Weights of a small transformer language model: 8.04M parameters.
Each number is 128 + 24 x the weight over its row's rms, rounded and kept within 0 to 255. Layers, rows and columns count from 0. The size above them is the row's rms in percent of the matrix's.

# layer 7 MLP up, 768x192, rms 0.0638, rows 654-689, columns 96-191
size [109 100 108  98 107  92  95 114  96  97  94 105  91 110  90 108  87  92 103 107  98 106 100 108  94  83  85  94  95 102  79 108 105  94  97 101]
[[126 119 152 156 112 101 152 151 127 114 122 164  88 120  97 131 133 102 135 160 140 111 142 107  77 154 122 120 140 149 150 109 150  93 126 136 141 121  81 100 118  95 132  95 123 112 130 110 123 124 132 156 117 137  82 137 108  99 134 107  81 110 123 158 113 106 145 112 107 127 204 141 132  98 185 162 145 100  76 134 171 158 121 165 133 132 147 115 122 128 157 134 114 122 158 141]
 [144 122 115 132 148 129  91 113  86 101 101 180 180 115 112  99 121 138 154  75 100  91 150 107 121 153 129 107 143 119 131 146 104 144 106  90 161 150 119 118 122 110 151 156  82  96 112  95 118 125 139 138 136 151 112 149 138 209 114 176 114 136 125 112 134 110 114 130 125 146 108 126 128 157 144 153 148 164 117 138 160  86 129 119 141 131 142 118 201 123 156 143 147 184 182 129]
 [116 113 111 126 161 131 117 105 147  70 101 173 137 164 160 145 143  68 160 135 111 124 151 116 145 117  91 152 147  83 144 163 128 137 118 107 114 174 109 109 129 131 122 149 111 115 114  70 184 118 133 129 126 130 114 121 115 156 124 119 125 141 147 100 132 140 142 141 108 110 115  73 124 112 123 147 138 141 131 111 115 166 159 167 114 103 152  95 142 136 147 104 169  98 166 150]
 [163 130 123 123 136 171  99 146 123 154 125 120 149 149 168 148 114 110 155 117  86 150 134 113 121 151 150 145 126 114 137 120 137 145 126 128 125 132  75  96 131 125  68 129 117 128  99 145 148 149 130 120 119 134 137 150 102 113 168 121 101  82 151 145 147  88 115 152 141 126 160 150 114 118 164  93  91 149 125 131 149 121 139 148 164 131 113 146 141 103 121  69 126 108 135 140]
 [162 164 157 164 121 117 134 153 101 135 144 127 142 104 146 140 178  87 140  88  52 118 103 131 132 135 118 100 131 120 139 123 174 129 122 129 140 148 117 125 169 143 161 151 108 178 114 129 129 152 147 102 134 149 136 109  85 157 122 111 153 144 155 114 131 138 133 128 108 160 167 111 135  92 171 146 136 137  92 150 151 117 119 132 122  63 150 101 123 147 150 137 109  68 125  82]
 [116 141 131  78 128 162 106 143 182 105 152  93 146 175 124 166 113 119 123 103 114 157 113 160 139 100 107 105 154 128 102  99 161 143 143 115 152 139 124 143 137 121 159  95 130 117 105 103  93 131 182 108  89 128 121 170 162 117 135 148 162 159 145 111 126 123 157 152  98 120 115 183 104 110 163 112 150 131 112 119 109 137 159 134 112 128 117 109 136 168 119 118 119 147 123 125]
 [129 137  96 167 127 130  97 149 156  96 141  90 108 139 202 118 145  97 142  95 135 139 173 114 116 157  90 144 134 178 143 164 111 111 113 156 125 132 124 124 188 132 116 108 121 146 114 148 119  99 169 137 158 155 130 111 119 178 155 124 144 117  51 158 129  98 145 157 146 109 148 123 145 112 132 121 124 134 109 131 114  99 127 101 152 126  61 157 134  99 138 120 114 133  95  91]
 [142 108 113 152  97 113 122 105 108  82 178 118 126 140 120 131 119 115 167 115 156 170 122 101 121 164 134 115 158 141 156 124 122 143  89 120 153 144 139 105 146 136 107 150 102 174 104 120 137 138 169 153 127 131 124 184 128 174 110 167 140 132  99 115 121 137 123 138 145 154 139 132 109 112 127 154 133 152 107 129 113 130 107 156 170 108 132  95 192 118 155 101 137 115 139 122]
 [115  91 130 168 128 179 146 147 112 165 163 136 120 145  90 149 117 169 119  97 121 130 137 135 109 151 130 110 149 122 168 139 172 112 114 164 110 120 146 128 129 134  97 158 127 152 144 119 143 118 123 119  64 154 111  99 151 142  89 150 129 109 102 118 109 125 164 167 106 130 146 129 126  79 126 154 104 155 155 139 112 133 127  81 145 127 117 145 140 149 151 130 125 172 154 123]
 [ 91 109 117 137 159 103 142 107 103 114 149 145 137 139 125 109 125 125 162 174 123 170 130 168 141 142 144 146 144 134 181 108 182 137 133 132 131 150 136  97 117 125 153 120 102 189  98 105 141 135 111 120  85 148 117 109 152 141 141  82 162 114 118 101 118 164 137  90 153 120 139  78 127 129 158 150 153 141 101 154 224 154 140 145 160 122 152 121 117 102 126 114 143 102 113 140]
 [113 140 150 130 137 102 107 138 121 115 119 127 106  91 123 129 100 157 107  73 141 133 130  69 122 125 148 127 123 113 158 164  87 135 155 105 121 148  79 107 132 148 126 148 116 131 155 107 162 149 131 116 103 119 152 143  94 158  92 119 132 134 134 144 101 134 116 110 151 118 177  94 110 139 105  96 150 167 139 108 110  81 110 123  94 114  97 131 146 129 133 117 113 123 122 125]
 [138 137 133 135 152 139 136 121 159 125 122 108 108 153  74 110 130 106 151 131 152 119 121 151 110 131 154 111 136  79 149 146 141 156 108 150 102 169 152 159 168 126 144 142 103 142 123 136 123 136 179 129 135 149  86 145 118 109 107  99 136 124 133 138  98 123 131 176 113 108 134 116 154  82  95  77 127 144  89 125  94 128 148 111 157 106 119  90 168 131 152 153 113 155 156 114]
 [118 106 159 118 139 126 118 140 109 101 129 148  70 131  94 149 182 115 176 125 104 169 118 108 137 129 161 188 138 112 196 129 128 176  96 137 134 135 130 106 137 108 177 126 143 152 123 139 148 121 104 103 119 122 146 163 154 128 160 127 153 107 152 113 146 140 147 122 140 141  92 124 131 151 161 109 129 179 103 137 137 138 135 140 108 123 113 110 110 126 134 113  91 130 108 112]
 [159  98 108 127 121 160 130 108  84  94 142 116 114 138 123 102 117 130 138 109 130 181 166 126 107 103 159 146 129 172 112 127 130 135  91 122 117 120 119 111 166 175 153 148 118 144 129 138 197 104 120 136  98 127  85 102 158 139 146 144 147 123 178 125 126 141 142 156  95 113 128  97 148  88 150 152 153 112 148 121 132 143  76 129 123 131 107 112 128  97 153 147 175  84 163 107]
 [110 166 126 141 109 161 153 127 116 135  78 159 148 130 143 128 131 151 122 117 141  93  94  68  69 134  75 139 143 107 116 134 119 146 144 164 126 121 138 136 116 169 129 133 109 168 103 145 135 163 136 119 145 122 150 159  95 132 138 133 132 117 101 127 115 153 155  87 104 169 133 168 170 116 164  98 147 183 141 121 132 144 107 135 130 122 120 178 130 147 169 138  85 141 112 123]
 [123 117 127 134 142 113 119 147  91 105 128  57 117 173 118 128 112  99 151 115 163 134 130 119 133 148 166 154 127 150 175 144 117 145 110 179 141 157 128  86 122 157 107 164 123 136 121 119 156 124 131 118 118 126  94 147 142 112 147 137 119 137 117 163 159 137 101 109 109 160 138  93 153 130 168 121  96 112 131 132 138 164 115  94 154 138 118 146 135 122 172 147 159 111 121 164]
 [114 112 122 132 126 136 158 107 136 104 133 150 174 143 126 102 129 203  75 180 114 131 130 101 138  98 147 119 153 145 130 149 140 121 135 125 119 102 132  92 121 149 140 154  76 130 161 110 161 131 129 106  92 146 167 140 138 153 128 130 129  96 169 146 108 105 145 118 126 170 129 121 114 125 130 102 163 122 110 125 123 120 109 136 153 138 138 142 138 129 158 121 135 100 131 120]
 [101 183 115 126 103  94 121 162 131 164 106 151 111 187 113 142 150 114 166  67  58 119 173 108 128 110 140 154 119 138 127 123 109 116 136 149 139 147 129 110 133 130 139  93 142 101 145 135 169 186 104  64 127 150 134 143 161 134 124 104 144 118  93 175 138 108 124 172 135 131 122  82 147 146 153 154 130  86 139 154 136 132 154 124 120 114  94 165 135 134 118 118 110 139 142 125]
 [127 124 120 165 110 170 169 143  67 139 131 120 154 101 150  99 132 143 121 124  89 121 136  89 144 108  74 151 151 124 128 139 160 143 124 122 107 156  99 139 124  93 121 116 106 146  98 117 129 132 101 151 137 153 123 142 136 144 137 154 134 118 131 142 170 151 161 147 131 105 101 132 164 110 124 134 166 102 112 137 132 135 125 131 109  99 105 153 127 122 152 118 149 119 120  95]
 [100 141 113 142 145 142 133 114 133 112 155 131 126 140  81 114 196 128 134 144 101 125 139 127 128 105 112 119 118  84 148  90 184 126 123 145 134 105 115 146 165 131 158 107 112  56 145 112 157 126 150 136 140 165 118 154 139 116 129 156  94 150 147 120 172 129 131 141 139 134 141  98 141 114 141 148 156  99 100 131  89 111 143  72 180 133 173 134 151  88 145 138 144 149 183 145]
 [148 124 130 142  92 112 110 121 117 124 133 103 121 127 117 148 139 158 135 127 103 132 148 108 160 135 139 119 149  95 177  86 124 168 122 169 159 104 140 165 117  67 105  98 131 160 139  97 129  94 137 117 123 169 131 103  91 125  74 164 180 140 169 124 149 105 115 117 118  97 121 145 187 142 120 188 135 155 144 110 140 166 109 117 115  99 153 112 121 135 133 124 135 155 147 132]
 [126 150 129 137 130 144 182 132 131 167 130 130 154 142 106 115 141 133 126 150 104 119 142 109 135 160 103 117 142 101 142 153 163 110 157  93 132 147 119 153 143  80  84 110 115 171 106 144 109 131 146 139 119 143  78 137 133 105 111 152 103 122 115 143 164 119 172 114 104 104 136 101 142  99 132 138 108 130 117  91 121 166 137 114 155 109 192  87 138  80 141  96 123 104 131 100]
 [135 152  89 129 124 161 168 129 116 101 142 100 146 143 134 142 118 105 135 133 144  91  94 121 144 133  97 118 154  94 144 148 132 110 107 125 161 107 132  63 122  79 158  74  88 131 130 108 158 147 139 108 139 153 112 142 126 171 113 153 153  91 120 137 153 144 117 116  94 153 104 178 133 118 162 108 146 125 133 159 151 157 103 125 142 143 164 132 126 156 105 123 151 179 141 149]
 [130 112  58  94 134 185 118 148 114 133  81 122 142 144 120 109 134 134 144 129  59 149 125  87 145 127 105 128 152 121 151 131 154 125 123  89 198 110  94 126 158 115 133 121 121 187 121 130 164 124 174 184  99 107 100 132 113 127 108 150 114 161 138  96 160 129 107 115 118 115 189  94 144  78 153 188 150 111 109 169 121 128 136 132 160 102 142 118 130 131 147 115 127 156 107 111]
 [ 73 116 149 135  86 111 127 127 137 119 111 143 147 131 139 135 158 135 132 145 110 129 149 124 147 142 124 115 142 118 104 127 103 103  72 136 140 154 159 180 101 105  95 113 104 144 177 170 111 114 112 123 149 110 111 150 125  96 109  72 151 143 140 141 146 140 133 145  70 132 141 156 122 116 163 157  94 139 114 124 146 143 108 126 125 112 113 121 143  83 143 170 130 150 109 124]
 [110 106 111 158  94 140 139  92 117 109 110 106 104 148 129 111 128 139  89 131 148  88 156 130 138 131 154 135 147 145  96 134 150 152 108 154 121 184 131 146  79 100 103 161 110 128 118 163 140 143  96  81 114 139 164 124 160 150 146 144 166 128 104 127 117 128 111 131 125 116 140 133 128 164 121 145  82 127 135 125  99 112 129 153  58 158 134 107 174  95 107 114 154 158  93  89]
 [117 108 116 123 128 121 152 167 140 105 165 116 144 122 123 138 119 111 136 120 145 114 132 127 152 109 137 147 137 202 146  96 108 108 124  96 152 146 164 113 173 102  93 155 149 126 149 170 141  92 121 112  98 115 115 127 102 136 125 180 168 123 121 156 125  96 136 145 130 159 168 141 112 126 122 134 125  98 159 140 137 166  83 100 132 119 125 115 142 127 133 155 111 120 124  76]
 [141 132 133 119 150 111  84 139 118 127 134 141 104 132 117 125 161 168 145 116 121  99 150 134 104 127 123  78 122 150 108 115 101 196 155 163 123 149 104 138 150 111 132  94 137 155 144 124 143 144 123 151 121 148  94 100 134 143 105 162 130 142 115 132 132 130 143 117 107 135 162 138 150 155 106 128 127 153 134 146 150 133  90 130 124 150 103 148 134 115 161 110 121  68 144 116]
 [130 131 121 149 115 133 108 162 149 112 184 104  80 168 120 110 189 119 119 142 125  86 148  97 141 108 118 118 123 125 149 134 123 121 146 102 161 178 111 130  91  85 120 136 118 118 141 178 152 141 187 161 111 137 137 144 152 154 114 134 104 163 131 122 136 193 115 122  93 152 107 124 164 139 105 137 148 155 100 119 127 121 103 140 119  82 149  90 192 113 141 137 119 117  96  67]
 [ 92 173 155 116 110 129 106 131 138 143 105 100 134 133 112 111 120 146 179  87 149 179 150 129 144 140 122 133 120 160 100 144 109 127 109 120 151 164 151  82 144 145 125 146 143 135 127 141 144 153 143 141 141  82 108 133 153 160 126 127 108  86 142  63 137 145 159 140 120 100 138 101 142 134 127 113 109 131 133 122 108 190 165 158 106 119 102 120 173  81 122 150 121 109 139 125]
 [ 80 156 111 162 136 104 145 121 111 128 136 144 132 143 185 180 111  96  86 110 119 133 116  96 147 116 155 115 139 158  76 129 164 129  72 118 122 140 118 133 147 167 114 132 117 111  58 114 162 113 129 129 109 121 126 116 125  90 138 172 132 171 180 126 146 130 110 122 148 100 100 119 126  98 170 121 146 122 120 124  85 130 112 123 141 139 172 130 132 136 113 129 122 158  96 110]
 [118 153 114  97 139 170  93  96 133 103 105  87 116 139  97 132  94 138 133 156 126 141 190 135 142 168 157 120 140 117 136 127 158 133  79  93 154 120 110  99 159 151 122 165 122 164 126 133 139 165 129 175 150 170 115 158 131 110 126 159 161 134 142 109 125 109 133 138  67 176 116 121 185 115 128 170 119 149 116 135 121 170 163 124 154 150 136 105 145 114 123 138 114 118  98  95]
 [ 78 123  73 160 118 114 150 149 160 131 106 102 126 131 110 128 158 136 176 142 100 191 137 122 141 152 115 131 123 109 125 105 182 159 113 145 137 156 108  98 112 172 146 101 130 134 135 128 148 139 159 136  92 128 137 122 136 131  95 157 132 102 139 169 127 121 100 146 117  94 122  97 153 132 168 115 119 145  84 148 141 127 157 169 148 122 161 138 175 138 128  97 147 100 126 140]
 [161 135  89 157  84 139 152 139 158  92  98  84 150 116 146 143 138 100 133  98 171 104  98  86  52 131 131 128 121 123 164 111 109 126 138 113 114 151  79 110 128 166 111 133 105 138 130 140 146 127 115 134 152 147 127 147 137 159  80 169 152 106 148 174 141 160 160 143  98 152 109 131 129 138 125 118 158 131 102 114 107 107  62 161 108 151 142 145 118 128 100 156 147 144 161 126]
 [169 106 123  93 110 105 121 141 127 106 115 119 151 174 160 116 165 106 159 123  77 101 124 107 121 160  98 164 119 105 148 117 115 100  81 151 140 132 142 129 134 148 140 148 130 116 116 121 110 122 157 173 148 147 146 146 139 108 160 136 101 130  91 145 131 131 127 148 120 111 110 103 139 109  70 113 161 182 174 124 154 140 132 127 159  90  94 117 202  97 155 122 139 117  91 113]
 [172 148 102 102 152 118 136 117 183 110 128 168  93 199 143 137 117 122 164  97 117 161 136 131 113 109 118 114 151 133 146 149 135 122 122 138 144 146 140 150 126 159 154 106 143 170 117 115 175 111 117 113  99  94 154 137 135  82 122 119 122 117 137 148 159 109 160 136 134 130 155 154 133 116 172 109 119 113 135 137 154 152 166  97 114 101 117 116 120  82 124 144 147  85 138 153]]
# layer 7 MLP down (transposed), 768x192, rms 0.0595, rows 654-689, columns 96-191
size [112 103 113  85 102  88  97 114  90  99  88 107  88 111  86 107  88  85  96 105  94 108 102 120  96  76  84  99  94 101  73 110 109  96 104  89]
[[ 93 116 160 121 135 156 130 144 190 132  73 133 120 164 107 126 127  88 144 157 106  81 171 119 121 106 137 138 111 177 149 100 101 160 150  96 107 134 149 114  67 129 127 126 115 124 147 159 137 122 151 105 122 130 116 104 159 103 133 151 114 115 137 110 127  89 131  64 142 154 112 143 101 128  72 155  92 117 155 145 121 139 101 110 132 150 118 126 115 112 104 119 162 129 134 120]
 [170 170 132 126 163 159 142 135 109 168 121 148 135 128 127 148 136 129 144 119 123 113 108 141 129 159 172 129 136  93 127  86 154 159 111 109 114 125 161 137 121 122 150 112 167 118 100 138  99 112 111 133 102 118 154 121  99 108 105 119 111  98  97  92 102 168 109 136 135 161 123 102  94 122 155  93  93 115 127 176 128 100 105  98  97 130 100 123 147  82 111 150 100  85 128 121]
 [115 155 156  99 147 176 119 138  93 108 130 118 126 104 180 144 161 135  91 124  96  97 116 117 158 115 163 152 163 105 142 119 107  86 142  70 167 113 147 141 140 131 105 126 157 130  93 137 157 113 138 140 113  76 131 170 147 136 147 142  97 144 102 112 114 115 116 149  98 124 142 139 145 114  98 124 123 139 123 137 145 114  90 130 116 141 150  72 104 140 143 149 142 150 113 139]
 [124 150 131 105  73 112 122  97 147 131 129 136 118 160 102 147 147 150 125 103 126 150 163 119 142 135 166  72 142 176 147 146 143 117  88 140 164 109 163 126 147 111 153 121 184 163 155 148 145 122 128  87 164 130 146 143 136 122 100 141 128 169  99 111 138 109 131 130 126 119  83  93 129 134  90 153 185 174 114 125 123 136  90 109 130 133 132 120 171  99 107 144  87 110 127 110]
 [102 127  84 127 107 110  99  98 136 109 109 135 148 186 135 136  82 106 121 160 162 148 142 150 149 173 149 155 138 165 140 116 142 125 131 112 123 125 136 141  99 150 106  85 189  35 139 129 162 128 107 143 112 107  89 171 117 107 112 126 145 118 108 114 120 143  92 129 136 140 150 137 114 116 102 109 118 109 138 146 126 132 129 115 111 120 117 161 135 124 136 134 121 133 129 186]
 [100 118  77 151 173 101 126 101  91 137 140 163 106 109 114 118 143 125 122 102 110 124 133 113 155 153 160 117  77 144 185 111 155 133  89 102  87 145 102 138 138 133 132 133 199 118 174 120 152 141  79 139 161 127 115 104 105 141 109 143  90 108  94 141 161 129 110 117 141 138 143 104 109 122 111 136 164 130 147 132 145 121  91 131 162 124 110 137 136  90  86 128 112 111 124 120]
 [138 124 163 128 146 133 124 127 113 152 119 132 114 138  95 125 173 153 127 151 126 140  92 153 135 128 167 118 126  91 110  89 127 128 116 135  81 118 141 153  77 141 134 133 179 102 150 107 135  91 103 137 101 179  99 118 126 115  84 122 138 156 164  85 124 128 147 130 105  74 128 108 151 163 132 118 101  97 113 145 119 138 115 124 114  89 149 140 133 142 109 167 178 126 155 153]
 [151  96 138 112 134 140 127 121 115  99 124 148 152 117 136  96 137 107 166 163 137 104  77 107 121  97 118 138 112 165 127 131 147 117 126  89 133 118 138 165 139 141  89  98 118 127 153 103 156 132  98 171 144 144 125 122 198 153  48 161 128 112 144  98 131 132 113 143 129 122 109  70 105  55 104 169 129  67 120 139 116 121 147 160  86  94  98 132 153 142 116 137 143 141 147 155]
 [150 180 124 172 127 134 105  72 145 158 124 124 142 149 101 105 102 126 132 125 133 141 121 153 108 125 140 160 135 104 138 136  87  76 103 129 160 130  88 100 176  90 135 129 172 147 104 142 148 112 100 115 115 122 192 150  68 156 105 142 195 112 129 118 125 116 128 114 104 121 151 117 125 133 110  92 127 111 103 136 121 122 124 131 104 120 129 124 107 140 130 118 163 135 149 102]
 [163 117 112 128  97 157  97 130 163 145 168 134 118 149 136 174 125 100 107 127 101 101 117 122 110 105 123 164 179 160  91 114 129 161 152 110 151 144 148 125 119  75  92 120 134 108 129 130 176 108 117 113 170  87  91 105 140 116 127 183 121 103 177 147  87 108 149 184 121 149 115 143 125  90 121 133 139 139 131 122  85 108 138 121 147 126 107 122 115 122 117 183 133 144 125 109]
 [194 126 144 100 145 122 179  62 155 147 120 134 133 145 124 160 149 125 134 176 102 106 116 143 146 128 113 129 118 142 124  94 158 141  74 148 144  87 146 127 141  81 120 110 157  89 139 148 107  89 142 124 135 133 112 165 139 132 151 169 132 130 130 120 152 140 148 100 123 161 121 142 124 153 130 159 118 125 121  96 135 129 111 141 150 124  99 117 120 134 117 173 113 120 128  90]
 [143  92 124 106 156 134 184 134 104 105 111 149 109 113 182 135 104 148 113 154 112 150 115 116 158 145 157 119 103 125 108 107 128 135 107 163 189 122 126 123  67 128 119 124 113 117 131 131 160 137 150 106 141 123 127 101 112 139 118 117 108  95 153 129 149 122  78 154 127 163 155 124 122 102 140 150 142 120 170 105 147 143 122 154 124 127 158 149 126 117 120 164 175 110 107 104]
 [104 177 129  89 166 155 136 117 146 115 131 165 126 144  89 126  91 112 117  65 139  84 117 148 111 165 142  98 106 161 104 152 105 104 138 159 109 187 120 150 124 124  64 143 138 118 156 155  90 153  82 132 157 118 112 111 146 121 127 143 126 140 117 143 127 150 135 133 105 139 153 131 150 105 128 109 121  93  96 146 145 138 179 153 135 153 131 166 147 108 131 139 147 122 119  94]
 [ 68 119 142 147 134  63 127 128 122 122 136 113  83 136 125 137 134 106 111 126 145 145 109 138 115  67 133 156 143 136 156  78 106 132 131 124 101 126 130 125 138 155 124 158   0  94 120 129 125 128 135 130 143 143 119  95 149 164 106 149 118  95 173 158 114 123 109 141 137 104 120 131 131 134 130 124 134  95 130 110 157 142 128 135 128 107 118 122 117 144 129 137 148 125 145 152]
 [117 123 103 109 120  91 107 110 110 141 160 128 137 136 120 149 110 119 152 141 116 158 106 198 190 128 128 133 160  84 139  80 115 148 150 180 102 123 109 146 153  95 105 105 173 109 118 113 128  97 106 149 136  98 144  89  93 135  99 117  94 171 137 122 167 117 141 144 138  95 136 130  95 106 107 146 144 123 138 139 119 146 158 125 103 108 124  90 106 110 127 162 152 157 113 155]
 [ 98  61  88 151 118 143 117 119 136 113 158 162 110  90 125 128 134 107 100 153 148 130 127 172 110 113 125 133 127 135 149 139 154 151 118 106 169 101 121 148 112 129 126 144 131  94 154 101 165 134 114 109 152 109 116 107 121 121 128 143 143 140 120 112 145 106 129 109  80 152 116 119 130 107 131  88 141  64 175 134 147 114 121 124 119 112 173 112 124 103 156 106 164 149 143  92]
 [106 140 116 148 105 165 125 130 135 127 172 139  92 104 106 118 148 125 174 125 127 120 133 200 145 142 118 102 111 147 103 129 131 140 131 139 179 126  63 134 134  99 100 121 144 125 147 135 121 116 162 146 153 159  48 120 135 114 100 132 123 144 142  99 115 132 122 141 106  75 132 125 152  79 161 115 131 152 121 118 150 125 128 128 181 138 112 113 121 137 114 135 121 128 158 125]
 [146  90 113 134 126 146 123  91 160 102 158 105 106  77 134 119  89 135 117 143 122 134 103 124 119 130 119 155 120 133 138 133 132 162 106 126 161  88 115 116 149 117 133 129 172 115  92 133  68 107 154 148 106 136 149 140 133 132 150 134 109 155 183  65 111 169 141 104 138 155 128 117 135 124 150 118 127 134 131 104 119 137 102 136 123 118 101  89 145 121 152 138 122 142  93 133]
 [118 117 140 149 109 106 161  96 119 139  92 116 111 135 110 117 162 113 115 179 171 126 127 133 134  93 151 138 136 178 148  84 123 117 146 121 100  96 111 135 113 151 162 119  77 131 158 143 155 128 147 122 148 125 140 116  99 117 163 128 152 149 127 106 106 125  61 128 117 164 120 115 109 166 104 149 154 137 126 165 151 157 158 109 117 105 143 130 160 116 124  97 111  99 131 137]
 [126 154 168 115  99 132 162 130 167 149 148 104 124 119 186 128 108 123 131 117 107 132 112 145 115 125 107 133 147 152 117 104 139 103 133 104 115  79 154 101 118 104 119 135 180 159 129 155 121 139 135 153 113 115  85  93 103 101  92 107 138  95  82 138  73 115 132 189 150 151  90 122 101 137 153 141 112 130 118 120 163 172 140  91 110 139 101 150 134 132  98 119 116 146 135 138]
 [137 138 146 136 129 171 131 142 126 123  71 119 145  92 165 135 152 116  93 132 131 124  97 122 105 162 105 127 138 131  85 145 136 105 105 101 136 101  97 111 157 138 111 134 184 110 130 161 169 136 108  69 129 112 113 111 169 116 133 135 127 149 102 133 113 135 133 109 103 120 136 123 136  97 155 121  96 148 166 190 114 138 106 112 146 156 146 104 150 107 141 131 126 148 116  89]
 [118 133 138 113 112 144 150 125 166 139 140 104 124 134 130 118  99 126 100 100 126 159  96 106 125 116 120 156 145 117 136 131 137  89 129 118  76 105 159 128 119 154 211 167 144 122  81 118 140 123 113 123 114 139 185 153 111 122 132 120 138 137 176 139 114 125 131 110 134 110 143 140 159 185 135 124 131 128 106 111 105 119 115 128 163 106 124 155  98 144 159 129 128 115 126 146]
 [128 121 131 144 132 127 153 165 139 131 148 144 160 136 158 137 158 134 102 115 142 134 107 152 154 129 127 100 162 170 154  92 140 164  96 148 128 162 124 112 164 132 113 131  83 127 101 138 129 120 129  87 127 129 108 108 131 117 110 107 166  98 118  93 132 129 114 110 107 125 116 135 139 152  99 135 126 101 173 173 118 133 137  95 130 119 138 147 133 149 146 129  79 148 121 135]
 [ 84  62 118 149 103 102 132  92 166 104 138 146 115 135 136  90  83  94 142 130 128 108  90 158 137 146 141 105 113  97 144 106 157 134 146 151 164 128 119 107 111 122 105 130 175 108 127 104 143 104 135 111 124 151 118 146 110 138 142 113 128 145 102 120 136  72  62 134 124 119 135 119 147 117 121 137 154 124 123 137 118 117 130 117 123 140 144 159 116 110 157 112 127 145 190 153]
 [132 106 120 128 146 133 182 141 108 117 150 124  87 138 114 129 114 144 133 150 140 140 122 135  92 158 104 104 122 123 140 113 156 109 137  94 133 111  94  86 152 126 193 135 142 142 110 139 152 147 139 163 114 110 120 127 150 146 125 158 125 156 114 162 103 167 115 112 119 176 132  82 100 114  86 131 119 141 116 128 134 103  90 131 144 145 114 148 149 163 129  60 144 110 149 141]
 [125 110 111 143 142 132  89 145 121 137 126 121 167 137 113  98 131 148 128 125 128 132 120 159 138 134 119 121 102 149 175 106 106 101 126 124 124 119 133 114 146 133 121 114 158 114 115 130 129 143 145 140 140  75 122 121 129 139 125 114 107 133 144 113 133  64 106  93 117 125 112 120 137 120 153 113 134 135 121 105 155 187 171 115 163 111 126 121 140 148 149 126 142 109 119 151]
 [156 124 116 132 121 151  88  96  69 135 117 103 136 118 142 105  93 117 124 152 133 137 160 110 111 123 140 103  62  83 146 146 131 129 116 147 121 149 119 156 107  97 171 102 176 130  97 109 136 190 118 147 138 138 160 135 208 128 138 128 126  92 146 103  96 132 122 116 152 128  97 126 136 146 142  95 169 130 118 140  92 108 150 137 141 112  96 155 166 116 116  93 155 123 130 176]
 [ 79  98 119 136 133 113 139 150 166 117 126 130 133  91 148 140 131 127 117 110 129 120 110 124 104 127  94 165 102 137 148 141 130  77 130 122 120 116 152  71 105  99 150 124 135  95 143 135 159  88 150 116 122 156 135 124 114 148 171 102 120 117 151 123 115 166 102 157 119 112 103 166 121 118 175 106 117  98  67 111 102 116 145 103  96 151 132 104 125 118 182 147 144 159 119 130]
 [105 105 121 185 135  95  99 143 120 100 134 108 121 119 131 110 122  97 130 127 157 122  93 127 153 109 166 121 156 120  84 151 129 139 123 141 122 117 146 154 121 141 130 117  78 140  86 121 147 118 101 153 144 101  88 130 124 137 143 117 137 133 140 115 131 129 133 164 131 107 110 147  96 141 115 149 111 116 153 157 163 118 127  99 157 111 142 125  95  95 122 181 134 105 134 136]
 [118 153  84 144 146 149 148  94 126 103 126  97 103 156  81 140 122 110 112 171 135 116 119 142 118 158 156  96 101 130 144 134 105 122 152  82 130 123 112 138 138 110 146 126 129 121 120 104 118 135 148 123 114 129 133 172 100 138 134 140 123 146 101 167 117 133 101  82 149 146 102 140 102 123 115 146 154 115 134 167 143  96 139  79 172 144 126 131 100 152 146 105 125 137 177 153]
 [128 106 107 135 142 123 137 130 146  97 116 135 135 106 100 115 117 153 144 142 132  99 185 180 116 120 127 148  80  82 152  90 131 137 145 116 131 109 127 125 124 115 176  94 119 155 159 115  95 124 148 156 134 135 119 129 142 149 119 101 149 103 111 152 119 132 142 113 127 161 152  94 158 123 130 113  89 118 142 141 123 146 148 111 137 113  94 122 160 139 126 108 104 154 179 141]
 [172 148 105 111 161  98 165 107  82 104  83 135 143 123 114 134 136 135 139 125 124 115  98 134 121 161 102  97  99 102 158 135 120 163 100 121 157 145 111 140  94  95 175 109 109  97 162 167 157  45 104  98 105 132 118 118 132 204 120 149 139 136  93 114 132  87 129 151 100 111 130 139  98  86 152 126 128 161 125 125 150 164 132 154 101 102 113 154 143 147 166 117 123 143 131 163]
 [133 141 128 127  90 118 114 174 162  86 103 159 150 104  99  98 103 101 152 117 146 120 151 155 125  88  89 160 129  78  97 102 123 134 169  95 149 123 133 149 109 106 112  87  88  99 171 130 134 171  97 132 160  86 130 153 117 126 137 133 137 138 108 138 164 123 156 112 110 135 135 148 126 125 148 120 177 136 106 136 129 123 154 132 124 141 111  69 138 126 129 167 158 169 128 137]
 [112 144 117 123 154 122 152 120 169 142 124 130 120 149 126 139 180 148 144  87 173 155  76 126 147 157 127 119 104 101 141 100 136 155  97 117 154 141 109 127 123 115  96 120  77 141 116 150 109 141 143 163 137 129 125 132 115 121 114 117 135 125 151 121 174 137 163 131 103 149 146  95 115 171 153 157  63 150 128  82 167 147 112 105 150 113 137 125 100 150 100 132 127 126 117 119]
 [145 145 156 138 148 147 131 137 114 126 150 126 109 124 129 104 152 156 114 159 144 130 135  94 123 134 178 121 143 159 114 137  42 177 148 129 110 124 146 134 119  97 158 134 168 151 120 157 106 144 101  92 122 120 131 157 146 139  82 106 169 130 123 128 129 146 119 127 102 122  74 120 137 136 125 116  69 143 132 132 106 127 125 173 124  97 187 109 115 142 117 164 134  89 142 154]
 [129 107 152 162 143 107  97 132 122 107 119  87 163  75  90 155 137 159  75  96 127 120 145 154 130 171 104 122 121 126 134  96 142  97 126 122  84 126 132  72 158  97 126 115 199 143 133 156  57 137 178 118 135 156  80 146 135 113 190 163  94 112 152 126  88 130 129 110 129 161  84 135 150 140 103 120 139 138 139 122 107 122 124 133 159 142 115 117  94 141 117 127  65 126 137 113]]